{"n_layer": 10, "d_model": 224, "n_head": 4, "n_kv_head": 4, "head_dim": 64, "d_mlp": 896, "vocab_size": 586, "activation": "gelu", "norm": "layernorm", "norm_place": "pre", "norm_eps": 1e-06, "positions": "learned", "qk_norm": false, "attn_scale": 0.125, "bias": "none", "tie_embeddings": false, "parallel_block": false, "init": "normal", "init_std_qkv": 0.0334, "init_std_o": 0.00748, "init_std_up": 0.0334, "init_std_down": 0.00748, "optimizer": "soap_variant", "lr": 0.00652, "beta1": 0.95, "beta2": 0.95, "weight_decay": 0.1, "lr_head": 0.00743, "grad_clip": 2.0, "warmup_steps": 200, "schedule": "wsd", "decay_fraction": 0.55, "decay_shape": "linear", "final_lr_fraction": 0.0, "batch_tokens": 65536, "seq_len": 512, "doc_mask": false, "train_tokens": 155500000, "steps": 2373, "dataset": "wikipedia_en"}
Each number is 500 + 25 x the weight over its row's rms, rounded and kept within 0 to 999. Layers, rows and columns count from 0. Numbers have three digits each. The size before them is the row's rms in percent of the matrix's.

# up: layer 6 MLP up, 896x224, rms 0.149, rows 363-422, columns 112-223
# down: layer 6 MLP down (transposed), 896x224, rms 0.155, rows 363-422, columns 112-223
up363 101:507507499471492504446471516560537485521508485512491510486472478489471505529504511521512484481514462553567506485514522508521502458502481508541478483480480442519536510524484484507511495535475505494489472537504527457490517472524545488510481516453499449533503505503482524471483487503489482511452502475532479463565523485548499546504504476494
down363 107:483556468526511504500536517496463494499512502521529522480499479489509502528502528513493510476552476517511478492515532528520507489505514475489507511550520523542522529508490513507470500468507505522502455482467483505523508456515513472530479519496472550564482518515483480534466519489495510510471500482467543457510504485483539531493458516517
up364 105:486512484489479533525522489468528475510513585532530525469520514524523495482464497486519494431498536482537508476497471492500540505537466487492495528490490527518496511498491508547501458494550456497492462550508552496485471466541502498493503497537519533533470494499506474547507446490516504509485525505476512499516527545517447511514470479484
down364 098:520501482495504491468509463536451503518473466527476529465523518469445506513521533502503471503472461486471433515517512495499528521519482487478561534520507502485478511520512499495488490535514516474511517524534492498496514479498500529474490490517473529507492485538537518505464524467473495502531488481506488474468473495490512493459502491500
up365 102:519486510500556523526473501441507500508478511474528505485455472528496505493465473460498459449500463498525507447530516506495478458532481497472467506505488495471548495461507516469555457548528528466497515466487511499537481456548481488485490461512509500495476558528496490497493513498521517504483500486513474499510519540495465478453454509468
down365 102:475471491458480523498522520499495505507477531501505509500524512538512442467526464532528499499510491508499508482473506462531500500492459476529495481520486508521498519542534481490499545474464461516493484479434519559480520506515454525499458507522485532508496464506488494519511477536469496448536518478514482472530475491506522541497529475474
up366 096:459462543534503551478489492471470506498498542474486449493551459442500495489489564528468542494518521475511458489500507537512503499497472521509530488534528459512490483493513504498546543519489502523515482506503483515496494485476526465500539509524494505515497463469486518528478542485470463527501523498514481503498488476530488521486531492533
down366 090:482523479511470493543513480509469496468502500476477548513481516523540497548448507516545467512516490488460507503499469483457464517491496453528507483501502523505516506461501479505492511460509512510505473493476498485537529450484522520486503516476479519465488523510483527476493485460538502465498501508453548479515534512462512488466492488489
up367 086:449527551513479460528512503527536494473544497469511491547487482462461475507501496511485491502506525515516494523516475540524493545489500483484489544561523508512521506510478494494545488509487486498502532527484492520521471538513471493485472454525480458509518503457492497530477480490519494451501507504486440491424494468456444492513526514499
down367 095:491498525501509529498475497513523466533527466504514495504505502537534527507478444482526498529472494503526476523510452528530531485523518494508520537519499473461472487477481514481504500476502506488514503527476476493483536484515509480541527533491489548456507522493497492520510511499508473460520455526500498486474529477478514478518493498579
up368 100:489487470471508501472468515501494515485488500486510545456453541510496433491482473520536474446492504475564548512479483527508490517467480517477495468481497475528485525499479461501504491497500489514496486444549494465513539541490498509475465477482532476482465468495537521504521520521485516500455511493526450508484500470506530486516497512458
down368 100:489530549463507452525529470471487477523492515505467538539500465423478501523500532494477517506511506478516479526516512507493525489525514558495519515504498507543473511561504487517508499522503498523509553533483478538439534476546530472458480490517499547501520467509468487505493498470538475506484515497546490464520505481463527516445542524509
up369 099:507527508497505517494486509479479498480462519493471482479520457495466473495513473495498468508526513498502513501490551488509498469519451458514520540524532493470487500470520485491499506544528503453540524533493477509493467535521507536492489485493516502468485529504498481533490525554492514502508518499528506479513447506498492536476543540501
down369 095:499513519444497508471516472500518486496512496500480471503471478473428493475542507471523513477492531470454484465536496518502528497521520460499529455517446473536531512539528458514509473509475495490483520486534510494496487469522463504498525543486473484515474522544490535551526510488468481457528495474506507483527523519454493526470534452534
up370 107:482440498460490595473482520463498510525526519508477491507499510500536506475498503474509511471511503540511516520492526530473539488532449496498499476564566521528476522487546482442548473514505478514486504553462523521440519505508538482510531501485501522482508493460526493493499488481479535469506495539493518486528493463530522525516516493512
down370 096:454468475525467450499560492463537524499466512522518521494500500496493486501437493495514493483493493487502530515532479482496511499452507498511518531532517495511525498534481505536443489485479503480461450522456501492502488503496511572464465526511498495518486495485485483520464548490482475505521497528486516458468503453535479548509519502467
up371 095:487443458466465493518511520496511490491500525529465500512501509458505526512501508488469529537523502475479516479504493499498508521484507515534518488514496480534455500479470531471510533501536548476538561508498498442480538490480500531465463496511477520518488479521502480508502464481480476529485521490496504488509504520453490518517534489494
down371 094:523546523464534503536471470507535500504489450492478480499475491496526485533520514529492495487523480524511490516481506504522509468479490478450481476464484484464491505501502490501526495495511466526501547469492513530486481460531499477491483519481508498513468530468540487519485552529515555499519477474509568469509521552500506447475492550530
up372 086:525464522526506496520553508519498507482497565486518501491501519507475490493481491485478484471530436498527487522503494485497475492475505496488511531460476465497489499497474457517502498474474471480484502551541498514483542492503511520471491485483486513494476484495490469495504525488500487488521459483544508492541517460484500485516488503475
down372 088:501511497503456501469513445483450500539485472472513509452536487542486502479499498477554469509505512470498461497472516472529512520468496540524511480468488515491509529510520487485528493517513568542504481525434483525462464492520481473517516520469455488531439514551478485497528481513493516525488469465513492505515423471509493509530508476476
up373 096:494512498478535499516486529459495480447512486503497529485480501483491491467473492555426535511473491523510473482514516483502521497496509487509495494496540536500456493503472547484488495501495505522454488507570512488477499530468499506499476557520482466485502512532514543489502504530488470504492523493518496475513463561478487510501500489493
down373 093:535465489505510527505488418533528524475522474504496524500454507497472483468489479460487455483522533505532513482482496506476465492491473493528534502515518502469535462518518502495510510474506503452498476451492480496506470502546529461482516478495532534490540504459521460493472484553535529517509481498469509530503567490503524494520536492522
up374 096:516508485505476501528505440518483537505533500523497481512550488500514498505458502514485535478512524499466484492486492470483506521509443512475465528498501531546529503520503481524465531506485495515480512529490498489499467524470503499502484493479482490492516470551452485503511536488476524494519521478500556481542444503462505466474494467528
down374 100:449502515507539523461510544477478535495500479506484497525477546524518524503493502480459516493527504516518498489501543487474479526521482520474532474541499492487477478488479468485481548519466550511455467490484515540483479502459503511481468492541523546482492496496526507461487510474501497501534459497515450450504532474474515429523478516476
up375 099:520474519470537546521473516482480495494513466496478441484509478502533525482490466476504518529441503500549475511504495494521497525473527515514493465490527492454481519542543475480490499476485490482450516508496505506514519491496494505510490539512497476513512492543476470463501510512462520448520529527471455515524512466545486539533532549494
down375 108:532541499507492493499483423527508472482517521507478490522467484508494501514516472505510500500485491549479500499516485502453509484506478492536496506558507519516516466496506520522491491501480519486502510512465486489495530546481493508469491496521523496463516512465509485475489422487483572467466512463520509469457502516491516518483523477489
up376 098:531495503512559476517459439509511504510475490513501513476473506481541529464536495479497480506499541525532516452493456492504495491512528526449536511493461456546528526454481474508470517540536504539511536525495538509451512486509533507495514507465528497509485514492484490477471487502442542534455488534525496538453493504515465499484512515510
down376 096:456516507499458479453495483487528550536520479515512496496498514514469510513498478537466496466539505506453493537500507517468505514472462485494489511484469539492474497475454511489492531442490519480491513482460518513503513451489441435486502511502497471516519485478521501510472481474530513520487500550465493487555516501516500480522512512505
up377 092:526506539516468509534513528458495486474483556488502490473499540493498480521526529510492500445532473516519514511495517495505475506512541504500512519524486501514498476480468509479521554497527552536468473548470501479522509486503537507489498543504501460526467502453496478462527484468504485472476470467509510480468501500488468519489518493503
down377 091:495516508494488518504498510481462490508504491450454501540507467520481497483531459483491516490461467488518511520487489473531525484489488527494471459485493501480470513502505508492493514454471476460482506494454500475533465463525495513516482518491486513480568498501550498488498488525495496464491476529565511521480500551494526524505523536482
up378 100:499498466525455513520477486491527535475527482518518510513465501469519486476472491494511497485467541518543507531452486509487516515501520540516470544460522522495514507464487520470495528508518510515463523539475522495485499542526536501478475484518463468470501517488495482497480512530519516511502498473557505495527516555500460503481511525523
down378 089:473517514528511488526507502491480507501509471468545440534500501516502530533483514507448512493457522507478505511495518496520487483450481445490486506494493504485480457489514477491504544466526482520485472556485497453513467502500529492507464481482523461528519449507475544485530505538475498522485436550480523502539475486500516431486520498459
up379 103:471480511522479494516522478488504536496520490536485503537490472506508524511528476521508515487459468552507528537492510468492496497522478517477478475557509506546512534485506452521477487505509475487526504491519515498503529486499495485466489499496491493455506496498488505510503518449526499517528499518493525470455515458458491454447544496474
down379 104:522496485494482508456463493471480481489435512459504522507470471492525516457497526527464503515502535493498521498490502496510500516509518469482537481486501533496521542485484567479456463542547447494496531521518502469521529553496517513546511475490498471487525539525469481486529488534504475552491472492448513526498442494477494515499518513488
up380 102:530466487462526513471509528462479521503451470510499498499513462518544484506499516496563547510490494532458528460489497549491512516522500512450515502546508519486510510464519498514510519485470506472502506501508509475547512480495490476495465485544494521522554533490521510493468506513507492534499555472521503512454528497476494513443461505487
down380 101:504493488520505503513486493490478497525468486481521474471480473469509512487511480455521472538496518521496451437492448563524532538455507463518484480507472486496467534485515475441511494505489511449530488468465483491507510500505505499485466506499509497507472549520516497545481493499469522508558490506500534500537480537519516518500509541502
up381 102:521458506488492514505505509508492510471520539497475521506511553507496495512513529502509511535517537515547478510477492516519502479498482549489519518461552516519510489479453517511486468524488465499468478549516485531524482531515486534525526488479489523490497518577503521489511455528474505508528499511487486469501434538506513460500488540488
down381 089:500504480511491507504499484494456493505500495523509525560505514494478485524476488481517493529462501484496466548485524508472473468486494514476497470527469458502505500496492512495529503510563557487514478488487489503500490494496507470543513474481505485448492528536512490478529459487529465494484473518509511518502514456476496542481517529490
up382 106:498519543472501513500476523524490486478511494506506497478480471476482487464512508498472486494434514484528519509517473444466465472484519503495507470476494543534504502478482479507499522493505530476505488539496518507498488473484517528521537492515510461444460499485511458502487502506502498510526545516494457518471511567501508500496477554479
down382 099:498468511481483511504541539472479489495521523514526464449459492487496492486504485495518522515466503485503492507474497473497448523533484518469503491484505533503556511513576464512516493486492521482512514488513530495494492506522501519437513464513513496533517530484503510503555475503544524511534543495479426469498510500485521456512492471493
up383 101:457505524500464498496481476498506477494478534524511503505490472543492479498521504510527494452505502442492459536480494488507533507539503542486494499531476529510554518472527533461507512493489466500507524510519492475514467486491473481464504532498471464509520492525494511510517510487513561503500509484540508520510497521541479541500463503461
down383 085:534485472529487537536535561521501521534528502499561512488493499508539499527490500533527495541517514543492515513491503496508520497511518489484537533526566502561516498489490475493517495511515526508502493448502505514448476509486543526501482535517504511511465452449527530488473490512466462483537478514442497473504495525530487482514489540519
up384 099:502503487442529465475479503505513520510524497478513509481451546463529486500476474442515531446514499513500507493499514451540532474527541530483503468489483517509498525496452509514568507501469491512480495485499517505514518525465551508492499531484526435488541484528480492504504499455486503496498520534537497511506520472489480504502532510451
down384 096:466473493506445456489486484423454491490479469437491490460523507469530527526515530507476501495430453473495487510486529505504514501476501479533493542475520479461487470506506514520464472498515519486476539479486490539495524451506474523497506485535480470502508486489516498494474485475538484508508497511473484425464498542491522512504484541525
up385 091:513529464456512544490490474485511530423486526480477495479508480518509501511516444489474527481471502533494539525464494499511467507498515480474495544500523453478502500498511480484512496489537507531494493482462480493495516522459463496520507492444536495501523459528537515485528523481518505532485544524546505487502509516478487490483495501465
down385 093:520538487495497512506505482490502495504516520493510502476535505527506489494521530507493478518514449474469477478541474520501480471505454505496480491469505475476518501503505524495465492474524509477520486544499509506509541511498491476475486535516450474479489501489478540480523488499517503474495488479464487515489523465479493482526470499530
up386 099:514498522496466475475517520516538516493520504538516488477487515496511523509506528488491468497475485489528526523526493491508513559428541480482495526456481459490516447519442484479484554457523482509537502511475526513484540483529503502492445456494483500529505506486485485490473531492495461488511507497467460538496488516525509516500497518469
down386 100:519499432519532500495505506505488463510529462466481502498502496535517495522459485528496549504521480498487513466457484440476518502516481504551504496526526475488553513479496457517505492465542461528535541522556549497509463473505512499515444509459504512502500511507519530493502523462542513520524511484495505506467534466504487552508513509504
up387 097:485502508505502516478517491545524482508484515491493492535484483516516509516445551535437471457517528518506467490528511488466477450520490509465461497486507468524528513499520506486518482502513505535487531525501474456549511485522516491483465474516515518502533539490522465474468514537482452481543463467512499507498480537491524485493510491515
down387 095:482452470513473482495521525440484502455465464496528515450485517513508494477484501514496482513474490483509492469473495524481507504471475460496499516520482464527491438524522488492485447510533510519478494490487502508555500495474493478508445478488493494512495504531538511449497470485468499475466512506467506450503509491518490467492516496505
up388 110:525444465505509526485471506538515482484545500472506512461498507555503547481443483517551503525476474509508502483536487479491486467493498479489529496495456459444511540501461526524541498502490471485511484484551496517481506511464558467505456497516534510478448509516501457565528506488466522522512488502487472485524528484514507502505513535491
down388 104:493483486523446488524478480474497515428498521516509499495550514495505482549453483512493489515506520538500448490500546505531511503489485473525508528480478476533536544504487451485502502552489490477496464504498523482491480471521511519499491534520505431544542511512520528504460491528509466524480491516508484482480469528478513497500507473503
up389 101:454524515474492522445519512509473554526490485474541513503528477519513462461464444504500547482522509534508552546480489516461526474486525470498464464444512477490517541511477534484487523517499465530516504513486500495522546504496494521526475496538497495503494501472539528518480503539527469454518519484528487522504516524504519498496521514521
down389 107:518484507494499487513496511486473494472545468461504508509518521502470550487497527510476525504529473524456541476500504501522535493530462479475453460472491501491475522477490491527514535501492454555509485486536540484494472507528509526474522538475524508487512521525505481461486480526505488502520501456487512512505481481481498524517532423483
up390 105:452533484451527465510452452489528450510512515499505514484473490499513485485487501499469526489485518506515568502496479499498493422506524477496488451521480454517501518500479488473510486517484482505475511500494476529521476500478509485547513503543518505490476546481511446546551492543514485502491502507497478490504494514510486505484455539550
down390 105:504462474518518464465506535467503502458476463461519536526481493436529544495473479489503434478483518531494469555534495510531474525515486524495509495475521521490444475561491506508494499507514489508465542471537513486484485455526485488545506505519493449469468497505491505508554485491482477458499482483487520504503519489513515475502475489516
up391 097:500520522485520497509537536475514502521517530545521471509469474474505535499497486535491518467535518497474465497525489457499515542508516463479466500495458538508467489509525530516509476468499492472501460495483550483509498477447486485463457448511550516470483495511507505484513527491553508463487484523534496494516491498465525503488521464452
down391 099:483531494516454501523455506438487508500485485503455470520521549509478531524476487481467500514476525531526456456543526517486497489520538480512522492576503491499541523535512516548473492523490527496526545530541456539533517468464493462507523547523502470497500494472498514478458493522519520511467491502476502495503535479475527538461492506531
up392 093:476534517481529480493531522540532454519482501538479467472525498517501490518524492491544469486483515525506484523517504456506486496496471425515462462487490539478471490488512524479475507461512483501490491544493499518522503472547497479493536486522525475465516531505477483500490451494518569531540458508525493536536507489503460500510487437523
down392 100:520498474530510462472487524564479454495491501545469510506500484516465512481523543471514527492455537476522459518499514474488498512511467508493497531534518528453519537474476468485473476546462484523479470527472493465473489474538552486479480487510480498462480502481485502486484504489500533521515501538546546514469532519525453500504476482495
up393 105:490455519501467503504509505504548494516516462485466480519471465500523495507502530516463509496497580460530515498493515499495510541499488506477482489546497514491476515510467509465482485484510502486429518498477507510487484503549492505527481461561464501470520516494455503507508502522524496471506559488452571464542515451491462461481514522506
down393 101:485501550437499503520525504538465525446462480528535494519572552515449475482476490508499473493505534523491497509518529493485507490488482502495508476482464478497515547465486482491511524520476469480479465500514527482482488520501483467540494524501523505571486476518500495456499501499480495542519475504494487474509509499470482468538504504460
up394 113:517470524520453475480544488496491487541511528519529466471509524537506483496494490493484555504528476528524491530482519505503515531499477499505503512496488480486485524520478537459502508452494441487502451492473507504488499510496513524490510517547504488518473543536516462501504512434508501475499489496503454518507531461455459479537553528494
down394 112:507478469469487517506500498490536512497475454499516485504546506489502512486458538507477542464487480484521481544484515502511484541485505476538489551499520558490516470496534493460530470556484495460500498503499531505483448493480468525502496483489515497532487491534521504507528536478510508477486463495476480481479522513490512493507516478507
up395 095:502528494469546481495523460531494465480508461557493517501480513530512507506535493509440547525497492487506495486544450540488501471521474524510507522486511468544519472501519513492485525491500536492484470502472510514432451456556547437462531536497491543502496508500498517461556486492517517486494521501546504515511478508496528499511519491469
down395 088:482460499530548501472483509436518495500518551490581515507514493495537497477548463502504499466555536531482552449498482498493492534499520501458504478491496529490456508526527497507528552520496500489488491492490472490541521510487496493530510528485492549523502509503518503497494489517475510539499555514500454514485527498528497494528513546486
up396 091:483530526528522521460462516495517496496508468498490536480523498516502536462448496470494508507446484497487507468527460452506495517538479524521505467489498452541472489558470499499514493517499483490505544540499517524544523527502511532512470514485463493487489508509540531499513504486510520447467496499472500515528528503491480540460504480461
down396 095:479506481475537452490516492531461521550529543546510506479529491508530491500530540521533474509506502493492487521512556485518492495482506470464504496478491521520484550509577454510500495478521542506536460491512493506470512523516473493515487502466519478513498533498491457511485493517493485516508510532510483499449474437530504506509506522495
up397 092:492480537546497523461435480517487499472526550469483500467470494433535536487477522483482454477492536466505431494503505492506502483507498497518476492506526508510526503450483503475540469496499486524532476499500478526478503470501480483515535495484523497507476488519480513501517485475496524468501483515472503513577524503492474487501504478483
down397 091:467499518494496519537488485502497432531516510497502505473549480538509495484492536490471430501470501495452525502441516531499497510522499484546541501469466492448479496517478531502451496515498499541530496471509541503487521512521498523494477495498481517506492477512476502542468485480496458514520519532497506467504478478539519473472513526515
up398 103:486547500484551465493523507448536490493468493525489510459486439541485506507506510511507489484461513511517527546511535474557516499539515494467477465483547488512492553507462526459545512490497485482520529482471492505524521498544529502505529463504505474490486563532496436448508490475499513489469469500518472541500453546504495528522497494481
down398 113:535540464513511522499512486492534486428547434483488526498467509479489500517448462488447470485522520505536515570498513513496507481482502506553512496532451509480498493516497529483477501474513495504497488476498474527501499505480512520490474513456525497504527486512505528531507506518484469525481493478513485458457437530491478471500479529528
up399 104:509450519491484538499484472512495510508542508510468540496434505488476493472482497496482525517460518496488517477517519493497486492527506493529490546501471479529541532529494472505451475481453511519505555496501499493531486511495497540485467495499550508535466549507467486480477523529510468449506451506537513499508442519498511448480524519492
down399 104:488465532464537461507503499473500529492509507526523509484493502518531498516483513464555495487470478479521514485483500550508523499499536526483516467482517489531511506518523530520557505511543522476482502466460496480497460491529511470487452491498474510490518498530495490529556469488524481496498497480484492463501510503494512505485505484474
up400 100:508496534461522490489483505490501495417518546453496507483535523524473533508512468506546481489493520525488534491528480464543493467506516524506481483558490480493499500526489491489502455522497479459486494522509525514454503500483538500503454510536497496511505507521493498509509483502466510515521475475499482461532538534543477486491560488465
down400 101:502503465479536448537499464514497508520512544483494540484505478464524484508528507498535512516511497535491502495511486511518525518484470506445515517523518484471473457505520527464498494475503482535520486487508485500485561535499493507492493477507506471520502461476526521498465481481503503497557477484541536487458518471505514480531485506521
up401 091:485474549516463501524510502490505511560489493487508531535506482517458486517496492534511557498527487466522499546456512518534500509534492542497495478492502531456491508470523482496503497561515449518489496477520474491486515507479469469492483517458473493497518483497485528467514490498485503477488505509440475477486505544449496471520438528493
down401 089:451493465491516508522465498494478483497503520479451518456498507479511488490542515478475451452472506503491482469464467517501510514526504447491509488504507490511481516501488477547506489474476483494520481513467538538505518502504476485541530513487491496512503512494518498498513523529518494509493457516542452503505505437520517480539520492492
up402 098:514509508505507520520537506538505477444523513459515475461480522480476498501542507530528536490493507516532466532554497518498475499502491469489491543478482453519503500509484534475453486522515509531505499539491489488503476487479487534495503571472511505484525504516466464484451513478489516497486531438481534471442497508469506499474545462529
down402 091:504527456482510505482518531492466511488441521555529513553501478492482498514485487512527488530529485498480499525486517528500499543494508462478474516470484448474502489517508568513521468515451528504509538461481505501488505515508475468502478484487466488509525493460538511479515527531525484491481447519502509470514516501526514465481516493466
up403 111:514506507483479474516513514509496540497417492520512510497469498486491498491487534459512507469529516564486528485495496465524517474488507522523466503471469487475503530472504513489529536519484481489511530532525499501537562575508508459547480482515480507453516525469511460529508488488530497471490536468524518531477522540488496461510462497482
down403 113:503508508481507489465506469451524514481549494477489511503468501521516531500477512516516499492467509499458499528510515522468484519488545485509519449548492493527459489515513524463429490493508533559489537518439500444519543473469521489501526485481497491487538462502507491473545471516470496542490540503506529511484489491529525445517467524483
up404 101:491500491458512528506505476487479533484474492478477510515483482508455490463483513519462499502512506523474505561494514538502458501504489481481579491474511513472484517509473522478509452516480503524497484484513506538498554474515472511488496507473496520464486482521526499481524500540464540537527502482491494508528479515481495523532462485554
down404 100:477471497515454504515507538422511534530492507514475526472504483474535519486465469483535521509495492474530486460552486469500464454492504542513498491477493467515503539484491499513484489537488540544482516493484511551532466511533530500495500467486477490482490506515554498475483511500494488497493492512491490495498514495538451526524540502501
up405 098:511456495481496535413503497530503479466515538529485510537489509488495463517491524511512473480498503493515498503476468476528491489498474519496476502493536544518498507503528470514480471523542512500518480502474481472465489516497479509481490481459480473504481482477523506525505486507534508477486481490507499539492479501495525517501510473508
down405 093:524549491474459501497538508442515537493456498445532479519503499516478469550535440526456479487491497490505530526449506520484521481515500529509501532493473530520502505513519517500498518466478515478437481488493499498519448439504456443508495482533481506481486504506454511491495493511510472509540507488507508474496507460501476489484461481526
up406 101:494479550556527489470490495499461506494505507520490491465461489513492507429515497494517518482499530521509482504464538520481488489536499516485531530460513506470513502511542472474487510466519482507517503534473532495506530526538491517505496436483515504467452479518525521496508476516494530493522513489544509473556456484535484541494472510453
down406 108:491504529516523493502484510547483475494474503495519485484491502507500536506493532505512456529537457464491473480456486546537505502517528493483529496504500535490536435513503507506470472510496486459474535469498527503488511467526486512520528545507541506520471437509510511488485524519508482541529484497479491480488480532495485476533496477492
up407 105:542468462512481496469521522515524538518515511477479486527490507524542511476488526491505483478498487535498501496445570512507481486517485557496509557482537513533486539529485549491504557513524447498517529492521497493537513504478509506512487531500519492502488489486505493490468469510529501516446466480539523502498514537535508458502459491520
down407 112:509489510493529499539535474534491541511508525484495512487554493515508497482522516475524493517537541537488527515513489468486466560499482513494495545487483477513525497517494537538500509501488549474530469529503494496436489477535501432519511510504493512487491458514485520478493494499468531505472542550468462485420462469495485426462482484502
up408 097:483467478463513464443509481477487498472511540493495546501540522460473515480536523502497509469493490483510464488440514468537531526491527491495539559502487505493508521484484506464505522486523498500514509531486484475528513479494540533468534517487503464462487503529516485502516460514464528464506494514510442492513514508505535513536559542548
down408 101:492484475497463497505528537505499510510510507466465506462474468482519464504487473477542486521437479511495494512541469508532483519508473498532512525481471468501466524461506470465506504487513529497426473499451520519475487513515490492523465473512467495519502485471477499503476478488474433498472502501459500485490498499487464481519482483511
up409 099:520482510507480503518472519485495518503523502510509485530466517481544527465493511513502490481514501459539541503537462486516488466507521498505486493466476517469533476506505500461482459482564498568520492469514504516513502465528487522465491436525482444508489514508485511501508484510482536498544513468513531461496470522539486485496500532460
down409 105:493549505505507485509504505455567455509487508512497503514490462516507513464531513518549511491505513490508457444489515509467491538498460471485479485524461524549477485469450500501483481492514485504477521515516515533482472522531528491499535506507483515464532521523502487468487532486505477532480493517494529483484547496515509556546542518506
up410 098:469514469496477518493501542512478531469482521542496426489516506494527515529506468529499524476462479480525515504503515544486546489458510474484498490505477478480498474515476484490418486510523483490517522518518537522489520476476528503485438492432490519482467516510485519496500519519500496546460505500523521506515535515522493531491551467504
down410 096:522502499464519491494541480483540472494514496548511532516494490497462446489505473497463517523467487472509551522498496475501506499550457486540473519485510485509493523469526518520506514503563503535455520508535466494486452510498509487489484464536485539528545501479494485514510488428523487494512463537492517520499512498504516469542529493459
up411 102:477453483497496498507531540526516565479473523477505536473510460515564539508518538542479495499539524505541529496517524494502510493486412459555474500525478488477453478446516526486480543472474477534462473518479553478505479472485496538476510489522502468516526516463484475472519506520500514548476479477507471506481505499461444517483464484513
down411 105:491533537494491505509518509499505503470507517503541502486499503508517495491507505499526523545519484516503550457455463498402483449506528526455538474523510497495482532482491466499516523521495477490487461519487514493534471505464464551482493547480499499500534466491469475509495548469494474496495486506523488486477530523529486561505526498495
up412 094:486502501517480466452493552459547506483474524533516466486487481487523505498530483498528528521492466444506513569564506495468471471496484507483512520487547484521485500512516469517483464445514515494503476523517475454502536484500489450519526497509560474524481527517484479507476503494531498573549483501487525521453476526514497514509479466525
down412 100:496521505459477529497493482495501455490505523512469522523554515467531498488491507482492501488488452445494501471516507515476471475512505515432544498509478507489499519489481457537478479471532505494472504495495433530502525467475495503516499538481480471473514514505481468518473490477529517519519449510522504500480515494500506514515481429490
up413 097:496506478497501487516495480463500495450501506473451513497485510521490470477520521508503564510507510524496512487487487461510532477516501502493510473503497514527486499507484477503500479512512512499512519522527490490455523566469456527443512502524516490485471517544485484487515511512532492492519550499508506511490481518528506537491527494505
down413 101:488486498536546464458520522547480476468496492481510480511513468492498481517499524471501501511507504572482534470497499486466513532540532500531511523523508510502501465507528473485475508491492481502518488476495505493510487515485536512455477506508501471475504499481533511448460454498484486496495548488511488473475527513522523502470493505502
up414 108:487501512460490503446499510542493476522489520478459498498509549494512522503486498503521496469518526500515517490538500474466487532476503502474427517554493502505501477508480519521512510511473503512485505503502530507524482493462499505494459485502526480503505504476443504542493490453527555510480462515476471545522519478491523467494494515519
down414 105:499515534483520539488435481515518531529486472458525528501517559480481533455494481537509481515518521528473541520550518541485521489505501497507487499533466530501473508512505490471491499455469534456534426495437507510545509490483487527465511530482515449516503456541505524482488484546519508502530525506499491482466533503514531485541525478467
up415 103:487505514431485533503522477499481478511507464478487480483459501507531517525470490535511482442495518466510480513459486528536460543544457487459472454517514485488518534544510492475478529496487532533500488518518512526473438472505490546485501449466518470499511474531520538529491516503476539507533511478530497533502491485516506511534490527530
down415 111:501514515516473529434484528464502483504534516464428519507477524505515523498513519501490464479467507500488522502499507522499505544471488520500499439516468520471517505477519490541520493493527495526490501511469508527542486468523489546512493515529494516484544473483513475509498520452484525524536497490461518508498526490510469475536469503528
up416 102:550497492540514529496500517512505507536484518534489455524490500435543483480506493550484544516473478494530525555519466510458464512488509537543489533497554487486505502482447459461507498514489481519523502492504484527488487471457537499488489509477506524461483498512493459480463506465497525490465540454527468488541466522494440505505534505512
down416 104:526507489501465458499471508503493521464526550523478544509472484513482512492455543499560483530480492500472484536497477528511468468453462514487518497476528510495478512520444500494464485525529520507473485515510475476480527496458496468501517474551529504490497513495523479450501472551519507476481477508522525487511505493486494500527468513505
up417 099:492523541470529498520543502527481458540489516517452487511477514493500531531508483511494538488510469482522522496500516444525520489493507508504494519485525503519522545518492484501485483505526525487536516511535462499523456497480506502529525479498495495468498524504494542531519491533535431549537508498508564487470524522504500472490500477464
down417 097:523551502508452520475484560478478521502509446536485494484466517498489509514469436497488474535504468466481471535503496525481483539512486497520500490498481476508514501518491467531551522494494475498517522526483507514456461534472504494477441476524519508496506540478512497517494499464511557520487556511515508501524481484530478491526460469488
up418 093:521475519495481511528487489447486448542494493506463529490526524485458516494463512476537496529516550486505515484498532517522550485509471508471519507509513499514522517496518528502420512492543456508504490465437505486514499534455543512478520505495506502487503491521522529469516504489470494487491529508534485482474485531501458525517505509467
down418 098:524492488543555525483500512510497483473492512511528513478503492488528533522558524499553502481516525499508543532491517510497515520504512514511472508476494476464507529514488472531508535482502500517552527482514519503526498526500489457509538521516491523521501518541463527529469520535528504522466521482538566488498540497518527477523479484489
up419 099:510481491494518564538492495506520529527523527487490513496481468446518448510525507428447536533525477512495495538551522487454483478480468487496444519487487517537526502486475478497524464512467483520510493525481560512483454489499439501485513504500481530488506491489519517484496483508498510479507525486513441497489532498500513535516512510525
down419 101:497461478514489493483540500507531490527468475498501514511514508467505487495537529515536504526487489440527505520509485482535522483491484465509484528493435521490475492536499477513477519460527539465453549510501470490498530484469438490535457504498476514521512507532486512491506480460492471515528478475475504482500530498486503494473444498493
up420 101:464491532485494535524517526474510480522485519488514525527501502503495541476449531511472513505490500500506517500516541464479535436492505490482443530470492501552523480519459506535477489457528500444514523473494461481565524483480489505504507522495504445484497456523457464516546444501481491535483488484528485478504528511460447545484490472481
down420 107:468559472502532521458498537504503482525505475476464517493498480479489475490510480522514512544477508506565466461535537528490504489478508528514513493491474509485488475507499495545505474537497468522528469456497505485475518501512511493489542466501483494528482521455508490536498513477475535456445469568520447522484481485482522532507458493479
up421 095:505511545477505487519516494520472570473495501467489477451511526465498522525522478470514528474473510539501514488481488488526474518482495482520482525500487443453477467486499499498556505508513450527530497512457472520478518513520516499425534489539489523493535523524529473510496489492480478485504503502541499481453468504481519498497505500481
down421 094:506543478491453492542511486486462477510550487514514519545506504491482450534520553555466496516473480504513493515517525531513523522487523510440531531494499512456547530512506548470510522474511529492507492516493500517493522478514477501557492509537530463553506485480502492466542539476481486491467487494504511494508508535521514518471489491488
up422 100:484516577479521505478476542478478539480475472488492480501537501472485529506524480484488516522539533462520476516514478468519481502518476529478472511466500496474459486517505473467554481501488464438532482544501476523477453505486479498502482537514500479526521481546526497463517510526525518469489481505525515496500497513515472494487466463509
down422 103:506469491521513468508521513536521438523493497488426503513470500448493473473526521479496525510462487515550504505460495503502512514497481534520459519543491488492527514500505478525484492472494540552515454512493433492485496523494509487525519515476520462482516498475510518541509492476527504537533518464520539478488516491516519511497465472528